Part of a small language model's weights.
Size: 8 layers, width 512, 29.4M parameters.
Training: a variant of SOAP for these matrices, 399M tokens, 3042 steps.
Each number is 128 + 24 x the weight over its row's rms, rounded and kept within 0 to 255. Layers, rows and columns count from 0. Numbers have three digits each. The size before them is the row's rms in percent of the matrix's.

# up: layer 2 MLP up, 2048x512, rms 0.0977, rows 922-974, columns 0-127
# down: layer 2 MLP down (transposed), 2048x512, rms 0.0936, rows 922-973, columns 0-127
up922 105:127114088097131114088136096130082134157146136162139087126112130113094150145123160128112129136163115133110135117144147126090119157177160119083085148150147129071136120136138107106066154141165147154133097121125130084117128127155143108104105155131124097124122134106096135085148108120102118145122134143141122085136118135104165109138126158135130122148110091098095130136108154102145098152109
down922 102:128118144096112159124136125140106115093125146118099128097124147119132104134132105170142089132149127160161130143146156138124093128133189148134128168133156155094137168105059118162124152138127114121107104157101146118089120110158135124153118081125113119163140114119099113146120112157154129144120136129126129075150127106155099120123105171142131119156116159129068161110115109144130148092120
up923 107:134157119156144095202145113111109145178105132152135113174125094151180123180127106142159057101123121120138136063117115149141130153132133124114076115121132124131114141129052094104118157132141134109109154132145146128140129172123113073112192118132109143157128140118114115140132107110118075136118104138145149150116131108120109168122134095133106186093139139107124148127121131140124130147112
down923 103:163097140112093113107140138080112077102139158132101125146125085146190117156082125144159126118117132147103098102159119155124132138082129118116145088121156125129084171119131162118120140132116115115107155135149155163113100122148097092109125111140104118110120139139112118109070079100116112138154170115089117158129158179139135139121159101133142120120121130099149127131155134129109130158117
up924 106:165088135117097103096123118137137064095109100165138130132146147106139148134152129105140191147142090113145171115142121116163152131115120108157167110124144143097133141136166163169103180146104109148141133117129063122119153124132112158116115117129189174105139136117077147164124113122159124135139138102135128139122109150174115161096156117128159166106114130164159138101101116114104122075133
down924 098:120081140132064093142134135148138096138122125135115154125109116118141149140106131116136159171140102125139134142091094155159117167110124122152101165116142130147169135127125114152131159120127131119117122093113117111171126124139177155126147116170148137104153078156145060131099070133135112118138094158125116119105140145096131110103100108163147131111106103156200176127145177130152142086161
up925 106:131137100116126144119124123127162160134089120156142095151107126096130112126131108144136104126085115128140158139114108102187134142156137094188104160129123137075130152139148144135128163140124100137141166072114111123149118129126126133169133099177131117151143139152146202130115063117145106128129137121156123157139109076118156102096185135118124103124125155089149154116099145138163140120079
down925 099:129147135128145122144104103117162131165162138148117123119140105156108112160087175108127116118079144099130106105119124138110092134099109121133113128107159109128151159144108112128065124122106097140151108062098096121136133130140174137130114117124122105102157102122136157150102119077128159159113144100119098134156148092149145149144167150112125143130125148140105142107173114122084111114125
up926 109:122137152128118153090124105103120131145096135129130109155114085127131099165125170166121143155124132088123127101142095146206152132113132095108115094148122157119146092127113128134110154102124150117093114127111146164132104141153080139147126151112124140139098116140164113138147108127115123147130135121127156136149114087079113143145120119118121114114074103107154089120086139120107117095105
down926 104:147146101150124071124077132094150097146097117115113094122179127158153132107072165101164161089129139122118150126113133140123111143124126120158145103158128144100166174129133131135120140137105142162194177141074108110069110147104149173148138102107130139059095148139123155151104100114115137091113135132141087127135095110134112130137169129108139112127117160126119154194130134136141086165129
up927 088:134095164111128091149132143131112135102099144124144114141147088142101129175094140136080128088109124142105139131076125096124116118135120161137127127102108111132101111134179149115167129148141138145109143111119115124110134123140145125103111099138124146186122102097122118137131156089120126136150182122130120155066133088149128140130147107102133118079163068102127124143112110117162094114079
down927 093:195114124131117124118117160149108143150148140095093107140153120131153159154150109121136111146118126134112129138116130157132136086134147151119148123139102126112184151130127121072109080163128128173128113153123101169127133134118165188140158125094128144097124077137111120118133113096128145124099134148141116133159138084138131175143130147168153104116137150071080097128118112128118121177139
up928 103:083068116143117104139144104145121146147146134171097136178166126126080099134107134148134184098104167146109112149128114125118142133115112124123129116143080172102116106133096150159132128123132130131119083162098141120118147108159113140121120126147111150150105092115123127152121138151090132095139113148137091142144131135116138138146138162131131134139158132105158123166156117138180148100110
down928 103:102109072145097118118124131153118156137118141120115110132132142129094082150137058121147155060149138129123161087125088130152172149112121134149169126101140156132102051088122141140138132131154150102116122149106136106125160143126095141145145137160117140085117133134119112108139068122113133156091111110078143154130114110120096142163124112203159110124158120126146150112144113121126125150160
up929 103:126102125114154103109103119162121153166094130097121124132119138133148154141148156155110143153090053117144122119109151138142096175156155116119131091160110112127128146104174148115155100124091162110120085142113135130131127093096108168113154150157159160116122138140141100099102141074130170136148097103152147156113091110109102112131139111140141176138127114133144128141151099139139142183104
down929 095:138149054102134114153113115135114140159161104139152137122092123150103095094136101114177163147106133146129136099127120141154160105162128191106129113124119124139115147093102106108125132150094097119103125143131108156132105109101113094088184114140109103099129148136115091139109158125113094129145100100143148126202111172174074142186157115142153092149137119091126144132176141122107122101131
up930 092:130130176113152143139147124190162103129135111059100090131160165101131138122135082146112117094110157140097107105144127132118126099123105100093183118119125104139108101116097136118117105134134118113130143130111099132128100123121096154130137132114136110102110127091145156121121097128120106101151085115126111122122106090107108156148134167156152084132132144123112119137156158144160085151150
down930 096:144149158106174107155128129125109163107140119136127075146145174146131109135084141112110087112135121132113166108159121129118111143115126124096159133093106127145129124160119170105114072064088140131153150138154108151086115104122150176133122089130125118139130116132064117116093097094111118131139127138106134181129116109097147113159094109153138164187143111174097131123140160074146161097147
up931 099:152117124093138140137055101127114090119140137118121182140096151154094128113172100127140133128147134154085135107138113114137125128140109130160130140091092192113133113142067106139130111189130156141076178129138088175129102137151147086122144144137103122097172149128133183107101127149117117147083150153145132095113125117114123086147109114093125115129110126111149093116127134154158184133107
down931 102:114113153148122099101107112115124107116126140143158128151111106118109091119147131149171151098123118190133084118123112131148095135145136172128131143109131134092147093089118107135126127127137134159159134141150126145108123149135139155149166110135102153125120109110157127151119130152086095159120101116121135127141144142120163138139115129159102117167150147164131135099159125089102128130166
up932 092:148123097124137146136135144179122103123134138114162142053133136129134183171130140087109145120100175109130118110123125139118128123102134155098128096163139142119124169101112126165128165144150166112089128143083121125133097119137159175097174110138144120122098127138098111155152145130097137157133143146136164129095091118174090117149136149131138141143085120129123115186126127146146158119104
down932 091:142123164131135153130134135134119131157119118136155144111151149110133132141158136127149126140121129117145102127125099145137153171100166120130119101177138173094146081141141090142149152147148107124101131144129135099151140102154154064138109113110074156111141109125127163198116063148136127125078142096114073149105111120148130132088151129078118136161117132142159169146144135156128107130095
up933 078:135145145151171130129135164116132116168164094165117125139117141114145131116129145109122149125089125180132142103140109149119104139082105097140140143148115106103141180088141116141137119148110139121117089119089115123168169136147157151143090102132145122139162106143122107094132143136122124157130119121125123128083089100118117067117176144148101108104159106137133084191143123114120140135144
down933 085:127115116122113162124132109145147121132150102166158104132168141128097133133122130137135160144132116090144117121141084187104100143147120118103140116142113143142132097129172080165128121167107141154128106117113115105145126079100137107125069132149078105114134134120120121194116105129113088094103133083082118149143116101139133116114172138146145119123109107101123143144137117137130149137100
up934 101:150185106100091120130141066163120158175133132084119115134085150135126169078081158110131110096130109152142082161155142119161160163179128139119133113093170138171159103122166149180127118141148131141115144139152098134172177158156105129146116123112164119168152152107100125107136138098118129114142131136160113070079116185149153131126128116087100123098135139156150125134106128113187103096155
down934 101:151107104101140146161149109102126140175128130136114133119118114180116131112109143156167119085148079140152127137151171117116126116152141137108135121112118130138110143138142102145145121111093110087079143139122106104170134107124107087176111128142090113174087126159144154109085115146098122129146107119089097157131125125156107153126115111112085135171170109128152127133114144137151130103111
up935 094:126120154064134188121177122145140133155080148116174107096139107090128105115118086105171147150147136142115110133145155134143136088098150095106122112148110139128118105118140153122155119132128134152110103141101127167115108113124162110147164105158085140127127139125122153136134073154141123135114144108134115138109106138135103131173102100107090121136093125135130102157105131114118121098113
down935 095:101114127167123164144142090136097122132119137159143144117124132134145146094122116082124125102120149136137131126178109136135130099113105139155141135108132115078166135178106150132124149149139126105103150121133147131088124151107077137137116114132126108133170152108127146140168126105141166148103104152130111121063094121123107165141108150118116140078154098124157134176147134162122138147129
up936 099:129131137132144138103103130111106129138137131137144137096089117121111092172107108141120173131122155116133102130115122119134098100165092091126126092130092127153121134156119109120158115128206103128153147125141106144151086136074125130112131132163120144127093045157128069113144106167123077153128132133125192134118119099138144137118112191085162128118088103136140145106128084070094126093129
down936 102:111083162145098135090100120177108147143086127128159073106117131129153126161077125158154174132087122173136145152140164129166126083144143122117151105123094136171097097158059090144159101106134108133103128101085152130112109115121142131089093124168108165108089143105110110091099122141145141159148149150124161123134136135146159114107130172085146144161115184083106171138139100096149139101106
up937 098:120181135128139138102127152090130091174119112102087090116124089126142120161127096146132142100152170130165101148106127141136122086191123101163154132133142095055101132132109128159167086117108146126147132138140124137153167105131123159113153131167136140148151083107144128122136105132096134108128102114137149135159157143125156161154127115079096105098089171106057117156133183134132173116144
down937 101:131178151121122149137090151131136157129118100096139152110140134111111138146101160119145154103138161162096122110106167117149134135137150151130124094115112125114128124158118134145119108146124122160142114132117114131144138121107124166096141105111148114112107098105108174118140109139128148140141087108108146136157153125118138110101099129135078112107083118135179092153108190154130152133098
up938 104:127115133086132114078163129114096119091124148103142145129146135110143132098098147101096156165175118158133121128118140117145083148107096150141091139133143112130119134133130093118174187107092089135099091143137109148120125099107113092160090115145140166138140077180144137107095138154111103133093160154127083124116130149134176150092100115080087123144123094137107135150105129090105131140157
down938 103:161125114118107118129165089114126135111104174130072137098095105119125106111167160095082090127134131124110134123110084149120140136102104165138129146135109141128105131170078125152075133169102138136137146131115092132119089138164166148085110128092165112120121090159145154145122159164157130114157155151055095108125169132135133171133126148074140138110135114147099110089102112161116098128139
up939 080:113134181147123089096124126103142172133167125139138093128117142132184108120115098136159108129158129137126114114155148111143127107084113133159114162140129105087138181079155082154119118141111164096161080113081136133173147112157130155168170130136117141124171089123141100142104106139124134131096101113116090098138120119136131126181098124146089128132100161121134144090151150150131126087158
down939 081:179143128134074149142110130131132147120145138161163124152152153117089087134138141140136126091157105122074127126128100144151128071136142124097152133094113133131125128097117143156113094142132120156118127114152130147135090133073147094104108084096106109133135146148127106138120089098166097148113138140109115130131121107152145110121121135143144144164106166102113148125093127152111150133139
up940 101:145125157118146149105113117117134157115103127115113137125099115131119127123140059131148144120133135131109151078162183112116115150079155150155134092129117128147128140159138121127154153169094172117154167110114122115154144071144132131154109152105105141142108141121137179117135133118130099114137107131123098124094100133123103134110137162125143126094108158121155116092133134132132128104151
down940 099:114148122102072177167080156112115158119104127103128139127106163158059112149152106140120120126146074130143131115099190126135124128112154135143137107125104122120131134143115158111145169136073136076109121171156108123155116095137121125133131149135147154117112083112107090134149080149115137144134132152102104125165115109122137111147130156156129133134123132177148110100133151122147114147127
up941 100:142137143133132129113151155147094113122139158140152143152147104122127122139187114120133127160141143149155096139160118140113186154134121125118152163134153137083143105159161103093138139160119184113174118094118149105113105139147089157112159172144120072078081075063117130127160135167130156150125134118145150117079093118124112144137175131157155116148118138153146132112154149125114163133131
down941 102:143110086116118115129109151128094142164075090132130142116125102102129171151113125109142127128156142169104180144155138099092140123117125122131141092087145132136123154102184121151147108146125144100115116124110096147143139119115108112112109143138142128158141109134129114142160097098103144141161141092194132105169096158143165110109107138118128127186131112162157123146139115184153159129150
up942 103:143123166092132146158149170093083101133142136129178142150129117138173122152119119143129109134126109154149106105134142096128094154107131094115148082131157126108165124137110123166113149151125136125093134161110118115120145132140106183097186187074109069136113126138104174139140127172147118101129111124162111101150151144115122116122148113122193153104177137092139096132132103151132109123111
down942 098:110138129131133155148129175101111084120141121133119136142164152137165134127109129131142166107164139128162134135087137156101090140094131137155126109172108133089143132137076103108097110103131132167107135110131109150129125129118109127095123169145114119171140140166167203155131125140135156115117110124144122180140129127120148168168169090111147163114151149116078158104122116126097101143118
up943 100:151121125124091115162148111130142121120135148105117130150161169132128161156144110125130093121124152117126127133099127144164137127157101142157110109131119154167124140125175101145143154170136146093112112105143131132117106131153120102119125089124157094114162163116138183114142124129174129128085140171129114169081085116124133105144149164131120133113089088076126099160152154129121123161096
down943 100:147126132126130114110138165114119138166145161125118156106160127133146099115213126138140122111161176147120119101144120159098160102150159159171094116125105120142147121159110099093147116166140123126163140135111136111127110121137141093129106087099152128098095127159133136117126098168171163144125095168132161111140077107107132145132106087126096108162160102180080156127110116130133145125124
up944 102:134152125114151145134096046169119093149100159128133085146117142126107136112160147090114143154127112135124121175150167112167120124140153108133105129151117069183076118173137151157192132149121115107147136140128110141129154127105147126126164150144121086164146169127125089138129148169146134089113112131149089131111107106153141125114092178157136085096118093090066109151135153123094119148101
down944 097:146176129112152120172176122139139173103102131156112083109154106114113130088089153136128122132130129104115133137158096109110114150104146127128078108099158157133174164122111139098107068097109128161156148152112151126163119181107135124135123127142109121144133131144159089207151123138122187118136155051094170139138130121169073161137147130116109164139138077109114140085114126105143119131132
up945 096:139146140140138107139134100133094103162107145125103105156152117155155149111101082145125147105086130138173151114119132135130136147101118164131135158114148181129118157110131169145138117086130112133157156125085123138116156108130145158157130138127164101140154124106118158145110132114131153108114166104128119134072131116111113125134165111135101135099119106111080170137163115168100135110101
down945 100:088145148133120096119140161189091117126105137109094150114110114153134105106143082170157123150156151166102128159113095199105105119163081140153145196099155126120137140141106115157135142137084125101128121146113119133130124115146150166120141128079182113140119099129135170126153165103125142137103113150142056118099118136165128115135153145146102148148140154102114128156113134136120106102102
up946 090:145138109114103125129136146098143071089126129170135124116125124103165152135166184106126146162145140136113149158099149149156116097127129141083082147112190124149108100112179086138118154155135104170133145163128127123121115106116123130150126084146148112138108117122117139142149143147168118171124117178133120087101130146121099114145131108137137123135144120120144139112146139087132141153086
down946 090:126096142141118150130127151163172121108103135128092106142176145123163162116107160118116116121174152107128155114102091115153132100074062144112125137111168142130112122106134151149125106140141115133176144126102114120121158116164103136150111131125108120109092117138122126123156150120125159178108146125134138091158143147092101140120115125155150153110130140134126119195148163180121166148149
up947 100:090109114108159142199095152113110172149130117134128121151154097148186128155093122126123123144135087111118157104142161147154187098144082138092121110127121121122168123126147119132096172143102135136135146113111151136109110119151122145129151121096140140119110177154122134126195146104149134133145112126138142146125141139145168154146135171126100164106133126129125100142134147111108158127129
down947 105:112131106119116130162120143091141104141122141100119154127129108116117138145170145080147092094139160167121144112091129168122120146120128112103096125113146134128161094144118134116121131162149107086148148145102140112102134082086120147171169121116074132126121147124126152139129135152117190179111099163128126104145161129118104170115189124133161125140117122113124114095146110098135131113157
up948 108:094155119130145127131178172085084099108158144080130118170149120103122097120104139070123136095168140124127097146086123119136163154120126140106146143125094134149133130129145106118135174154148175138121124106088163142161118121180132160131125130090154127139132141125093094110146108107147108113166109128152129141113113128126116131102141119129141193135158095096183143112138111129144085116094
down948 104:132126138112118124088149155121150102116125118111129162106139130131115170122157113102158126132174152094170115132114131116107121102149123141127095120146125127086134175145093114114182107116122146130118128121148128131143170129110146139088090117121125137141088145154136140161095124104155140079110098127044131130095116152139132123140110103125131122103070114119154144141138145099112152107154
up949 111:166145142128100084155053134114140142133117182097111104158106116113116111123122151099159148153098134154147086124157087122132115145130134157150102126173126149124118124093097130106099157146110133115118159141121152112150117123137073151109138107112115151112102111125143113096122119138150127088139079175138096175103138065145077131158145135150120117103118142133142149100165130132150112114146
down949 101:114120112137125126101109133112144119133121114159093128143141084140159095102163115124136140122123096111097151131111137148111127125148136130152145124134098147136109136099093137162109115090122163137119108127131115122109107129126137103129155157137127135130130115149057107118112171139113083103141098139088134096129136100125069112147148128150150135120130143161110141132115124128126095128195
up950 112:154131126136098116128133116115119151168158131121134169138143146124147110123153130080114110115192179128159120123110109105082124162166116144085132120135118131095151153105129132114142129142068093121135147114126123144131136093148098115121106157133131165132147132104120150091164132144144123104126153120140107106115115138136148109121130133123117132134132141164080135120144153149146131141128
down950 104:130107086108089110064100120091115128102122115131109106106132126128097106079118115130134099137138139130137129118144114104105149106106161191126144182118179097148143128135139154120140148141084137154141090099108130149136089114122134131127104178154112134156163117117154148130133098137160133127094116105138119153194136146122112166126110117151139163091116159159127161140186132139131106094076
up951 089:095154168127143106101150096153129090135088133138156108167094135113131145157137151116131122151073148141205182137080142120140127138083131147084116138127112124115138124089127149109145153116099124138086160128084147098125141152105123125121148132123138139135144132091126110106115128118122129145165126123124140111091090101146147114164126130089127161138126126110144120140177154130104107151118
down951 089:128061140148139113172120125153110105113115108108126121099103146106140156109122128126099105138091134156113167113107136119097148117133076100154109104124157152090135134152112101110173173138119085097130135182137126136127175124144101171093144164136149075132109126124140121107141127140152108120152146106233122092140110144116086113107144062141144126144163106105133121129127144173126124146101
up952 099:151122154111113104100155125141088149140118121117136110193143133061121207106137135148095102135154112132121166131134151136111153159116146129153109097134112144125143083106112107148149162177113185137156114171111088144121113144134160113122134129132127123164118126111150114150145127148120106137137087117132132102100135134148162122140150153124149146130142117139132115146111110127103131175113
down952 091:091092127139167119133114071119128143105137107149108141160155151122147142175123123148119148167146155118081104135175112119157106079107111105170159149099140088153121112134116149122088178110118152166124099136126142111129119126140149133143146132135130125094128129123138109139143171174158119137146142160126111094129146160100164112121151104123114155129081142117097120103072119056145140110049
up953 088:150137138138110099114129140129149088148106146126123103150161050129151136151130120103113175087132108146115126159157109150098123081104142204125131114129139142145111117110124136131125125158143108108125123114127109136085133112140139121157176174149100122160102129144148116093111111116141098155160094137132117086135129094124127133102117136080121124121126145126124096107125122137142134127129
down953 091:132154174086111118134152109143172141112115102101141100099130104145177149138117164106119152115129116130109135121134126145120156103107090197135121099118106131135110103132123102105140127088127088093164117121150135078145132136147145173107138175157115121103135144157147117127133084140135127151096136102138107105144098131130124142117118157108098131129136164163129082121096167099119077132137
up954 089:153141137149131103146137141063145127117080117114106120128125131133124117114162133155152122138153108087123130117135142158135131121133097156135144157117118124101175074145092125132125151109104083108125071159121154136116163133106078121102090138152159109132154111120103081100137142117099093109126153146134134144122106112122136124143151155110081097118136142080113124124108155116117125139141
down954 097:137095124129131115146152190097210138146127125105096156117119139102090110148127098157140130133107179161145130182135122152132168114088133098134115136121155133130127125134079116140097101112106112155112107141143124110084151128137131151089101152114122156120140144162096111110133092108154175091131154115114123148137138084123141127149126138122125133133102141082122113126114166145112117134136
up955 092:105118157114134119158155137081123144166149089104132132116128147156131143151121124136168161144118125101086141152128151108083122152115121128167108140152177181113087076130146115138110110136152132126193165129144096137151128108141113181127132167160122129069122110129145141161126095124105090120134127129149134133171151125144109139110132128095112138152107110135150135142119131149130113107142
down955 090:099110116097164094134139127088157124149150121095142152155135099124148119120094129117165092145109110121156129135105109177126126110066132194122123110106165151137122125120121113159095076133145131123137106138110128147144159129131149161112141157140112123146123083132147106146116133130095165088132112107115125125125168142114106170139153125163142151146136135154129144156149188138135139140127
up956 104:107120124146120095164105134089128126112129165170188115157116090121119158113147116126127159134119072083135121120132110156184133138139086122152104125171127131097123163133182134163139093144117153108107064141153120093133158145140160115125108086112158157120146100097124128135119127125137163127165127126133128201098111103107101151097166149124087119082153172130130160145112121088149128134182
down956 107:127121140135081138112135139141132176121150088103152141141157132145140126122155134198121134127112146125111141109071177136104111104120171137173152142121118097131127103166080092106145126133141097098120088149142167111102160163098139142166148124125115119150145136153162102143053105129152160169139132119111071119133093128143124109180118160102140162105109121139119116173164152130119120157133
up957 106:119105088156136126124146128172134167097117123111178127174141130128145117101109099105137157191092149106106082130111106098131131189107141141111146109123142176106151097128139142088191110131085115163151085154155104173138158145125140146126169124146154122095113167086111150121145089154138128134122138099129110172131083138105099162194059145172120137087117143109141141113119152146143115119079
down957 109:128165124103099145108128105114118148109112124088114161089142090153142134158151142167124148133132148153144119135098145154101121122154154143148104135146129164103125106182155115106153106125138098124154167156145107119115129110139120161099150135156125151140150141132170106127132079165126145100147094127140110139162146137140097182091096106132114133150107128112132129099133072149099104135136
up958 100:130157124093172109115139130163057116100099129136121078138126075139168091138150119130149097115142139143120102108146142125135143126113124141085109098133111157139142146109142104137150109135164131144126163119147126108105102129146090164079129115164093075087107153138103109179128135103160100118163153079141138142101132162141199140160129124116141111152122146137132117129177150111082152135131
down958 099:125150125133162114134141120152132102107125148170094113137129123133140145125143097110111147144143160090141118126066179124153191143102131136164135118130141121105164131125138166140135132154084126130109118161121155126122151112111113134103099129125118149143133147142137123142114136117132161129108115178100116113133141098100209111166111110115133104126140117139115124115140071118140158108105
up959 098:144124135157063119145123117137101082133101159113119092135095141128120174139121133118158135147113113072122107098114151100120151142108085127110116127125116104138131135127122143110134151095168168130126130149137126143132151122149147109123109134129162148133127101089129117090184098088119156129160128082127117093144150159115151163125141132150142128158130114112082111106147148146085165098118
down959 103:123131077120103111121105154137163113105110147161164107106109129148102117074133126167143101159097129119099115098136157168100082126137131173173114146110143099092133135146084127126080111152188147103049159105127135128104154119138151117134143094137132089135127074139112138122136103109121140118147142112131105145171150071145127101145086152123111139122099126147159139116092130151121183101135
up960 102:121168097140142119158106175136143093092187131122124124167122122120119136096135073129129109165133112112143127130103138106159087189135103139141137141127055123135116120118124116115132124117138180110148136154122105158146109127151145154096144137127144090128126135180074155122108133115143110092127147101133140149069104128131117106136114120081144177142113139105119129135141123163128132135103
down960 104:127176101149161098108137139142167083143106132107129116146123119131135126102152118135159135098103124093117094145116135105132128078122102128116131101123128119172162126065116127149119107076117127093134158119087134116160124127103133154137150104126104107134121108135121111139097096119119136113118122143090150108163125108151123169102102115135143147145152137132127093133168125134123122109102
up961 104:103124136113147077086136103154161130106148093144131181136136083128111158075181142193112102143156158178124122113175162152161143096135122150105122092144117102158146142117172103089141152124091141110133123150105128132128080150141073152138143141092123117139101154126133085135135104164123096132130130155133144137090154110112139158164138144132139164127114114147119097132153133106109134121099
down961 098:130079124130135130161117139104146127141147123133133072143120149152145132127151118128109099102080143123105065109111102115138116096104100133111069145121116107100138138111104092091157134108116116091131128128121135133057108110134128125128138149122089127200132114135134120152135163153129165109118139120045146097142128132099129124130094154154126115156148113121137120163126121102105094138112
up962 115:119120139126148166124156134130130126069135133157092165160126149135142116113113125129146168175099119157128135136132102096100130174127149107154122126154148126135107147135132116151079130150115118135105165181177134100118092149132142120068135159132145126113117128131085166113086157138120087146093152081125127128052107156092107124140146126076124103124116085143137091126168089145143141122105
down962 104:123125170100088088119115095142161157137125148132150107122101131120117109145148142132135130136104124127135128108148125116121150100081174123114163130078134128114129104107135129096124124149108135109132169131141168118131126092129153105161137120145124165144137080124128119140157100175155138125120130119071136140096124174155156104136098160147159121135112140147131094143165143160137100126070
up963 099:109111137134105147104184130087115096147102158126146129155133150108181189112132124118123109121086136175153143112128135130130141161122111122138148144128136158139087187132115114125116085123142119119114146144128128137175145091135160129136156137079151165110061117163118118136154157124130143176117104150135123110119076101160155144098121156140146143132124130081136117095085166162100105152071
down963 096:152142112133124090137140137119153113142142133099121137130101107141191077112138099128150143096117129120184146121152114134107094095165122142166130108139150144148098172112138114094101108165150180117124122148135134157116119124080145083095095168136103147136108149153128139091124122155117112114146132128078173177176138115150126104142106131123149150141102105138107124150146100144108124107085
up964 104:134172123165150134065159142142100119146127146117112142143131094110133142103172116145137163127149122100122130112182120151125119090122138146116130098143153108155114148119105140105113088121155136109119179132148118127130174143127118132083134154158122142117123104128129146141155143116112144138160158090147141107089120125102136120134139139154081115124142128109129100120140076113140158133137
down964 098:168121155087148142106121097154149157137122114140118126140160118098142147093106106137161135119150136131156111107161119160105151092140172120152129099138160113133107127119091107120121145078132104116118098143131096125105091114128142168132152152118097077124150131117114133132158112130121124135125162127092129083142113136078133133135134125091109127140130134106125128106162110135114112106158
up965 093:068121110135138094155130140105111131144144108110157100147144091138130114153124144139109145110181113137155075137109123126139137133149151104142151140139125124120154158155117128130145147107101146129164155119124136096169110077087099139163117142139144145146139104127118161178153103091148113140143120127142081188078115119127143157100141173112116116129078100093147129102086129111142168115169
down965 100:116110147127115158109139129154158135100116126076121102102133093125131111117137122111131164084118143146127122135120111118076163160113168160124139157102152132067150117092191131143103146079124097141101147141066165110141117166144122075171083082150158133153105119097130150128123090092113145092139143144128125128179113143157156145113105133120137112153091147120083136129157157165100095151137
up966 101:089079106162132101103140113134151077118081125072142157116145144151128140107172112127114132124142146152125130113099125116113127145098093132127127092127129093140142146102082116150155126121143136138129158122122126128168161098085195099116173139126103109140096150164086121122134126149096120194121152133131149106101150132103107133142092142097107146120140129146140161137160133173100123132131
down966 096:119167136102154121159140111143143125150139158077161147134106115099127146124115101051130129095092121131160139099096114141113152149111133115125131136104123119136129160135139118152169116162105134111085154158149119116183155161138103085112155099108146124085123177119112153098165115090167112102098102145096093181159156160088078110141127135145155143092135133106140112126126158154166135127127
up967 103:076131130109125112117153144135109131146132120140102140179125118165133083160162122144126111086160153120132125132123138112138132085143116080104150104130136088127165156090115122138182146140120125087155105072162144134149093116101121163162117117115119108142170167118112151092133174158129125127141148157131111112145155140114121121119124094129182157120141072139159130084129142127112083095118
down967 103:146149119140142149142116105153130127093120116155115152098126117090143104136137128140149139106147118094105139096150133150174127092174133119093134111108119147096140135161099124141140166114093148176150150139164154091142131139149093155126069136139083131122129128134177167141112118168112114151100156121108138143126139122140059127095106121164126126157154105114116170078177118141149096101147
up968 093:177142114158160168099144153134106104122083126122131114142093136157146137176134125137130163115083147134147148115132133113140098104119139131119092167086153098116098154087121141123125100126150135101172166086105115118135143112116116107136115117132078175143127124103208145100134109152145109127139169180116145127091113159133154117115100168074110101145096140123152151121104148156116144133134
down968 097:124122098125155119132140157088144150147137148115130127095145100130142147113143145149101121134109133131131178170082123173123109117072107161128122146123130127127096127119092153132095119114126125118152111068129131110095112137135115064102130101124110079125138124128130103153061116136113139106132113128108079146171114104121122160141129163117092098117150185162166130131132087131150092133131
up969 111:131114187123106125062147090150148161094160154089124071133110160136095163164134153125115166127080114135114104070154125110166078165163134134111094123096107113158099151136139120155140160133162104103122123136126098129140105155156179138159130179078098132123118178138153110127173151148118130120096166136129117144187096099122135135135103123128130112101114148129137132137118121140131111137130
down969 104:154108191151132153151166147138153142162121147122139059126112109097130123116115193190129147106074149189120143153143115155161104130115129108179139103146153191171162144102162142137130117131109111162135133127147148114121114106134099121123145139135125163113123125147098116156102108111099138136088141129052137156099128100134138107119101120109128147137132111084142152153108110147140128136079
up970 105:158167110099081112085105136135114128135108097139134111134124135139141179139139110112151099166130113089086125123147111166156127141080114122136187153136096129143156105138113118140172133132098128096129160186148108125094125154135143140156109175143150181139114109151104165109105090134105109144121132110137109150148162148111092117129105199140106123120114135153146142105158142158153112147111
down970 097:182136109129081076113128133141136114127101175150163106126118158131133094110131126131120141117138133129160100100113135120136135083147168142124116139132131120132165108110118138066159115130104113120164142109133109138124111093115155116112127143140119149087147147104045100143154101127146122112111101148085130129106128149112176137110132113083105064178095104137122115098070151144121113137122
up971 112:156127108146132173129088144117129156133104139120167125103112066086117174121125128126130110147106144166128143127138096164154140181135149150107151134107059119106111154129134089101148114152068133105107175158114136132122104170134151144100092141126140140126112124132088174107127188134140102101114145159187123138113121175057098135153122089137141091092102122119129118118147122078136114106151
down971 105:114131135121075121115139140132163149104146135100164122091108102111142130146087150145142164104136152134148120134134117105168165144108115108153155133127133140125149096142121072160085085120112167127115099092129115103157146125089119155091158031153126146128108056118111101109164106139145162108138110133226115129126128138124118126115168114117124104095083161119110120157130106065114127118137
up972 103:154143109165114147135155140130139130134107124104148180141162140142116103104166114126160124125098130108137165120144115121053140144155147117122122097149080091143127131097060150095126120142164122118129120124141103121139136104145079116188089126136112065202126125134107127159143129083120117154144158133144141139122151145148133152097103177145151177143166157132109098128138134123184142097119
down972 098:137090124123147141127143108159132143092124135160125102107135139165124157131135103154101096093119113153179103140129090119139144132151117082134144101118102150125126117132117123158111119111134158087154147105156134147137111139142136114127091102139127100118133119115107191124151109130148155118130106144089100123119096130163167126139117117110130124180168114126126087148100103133135084117098
up973 092:080138151124108153156147129096097122125116135132120093114127095143135137148146126101146131113141141057116138168170098127125144148138125102114103109148059130164136064067117107131105125113134113146141144121141134162155127104111111107104152132155108134117183142166128180173179128133118152118136152164148117143131105101117144149156119145103117158111076145119168171160111116076145117130147
down973 098:103137112121126105097177148139166139150146146112136098115062137155146139112172102099154139120129162092133145118128109110157129110136151112078119152159109080138115074136115133103113156175127142163137093085126108126130126137159159100111147136140158135136150139121152159137139142090138161129117129110157115140164147111125095116146081146109145127142116161111179117122142150139152120103126
up974 105:134101126122139120169195136134115168123144155128152135155154145128108113103132120171106111107136152123131097143111145133131126155126133108124123151151158154176109140170093136114145123142158147117069148123150111159125118133132140140129130143125163103174143136169086139145138123141148144136114094109131146134099106148150162148077121144111127121110131165128143130077133165149174112169126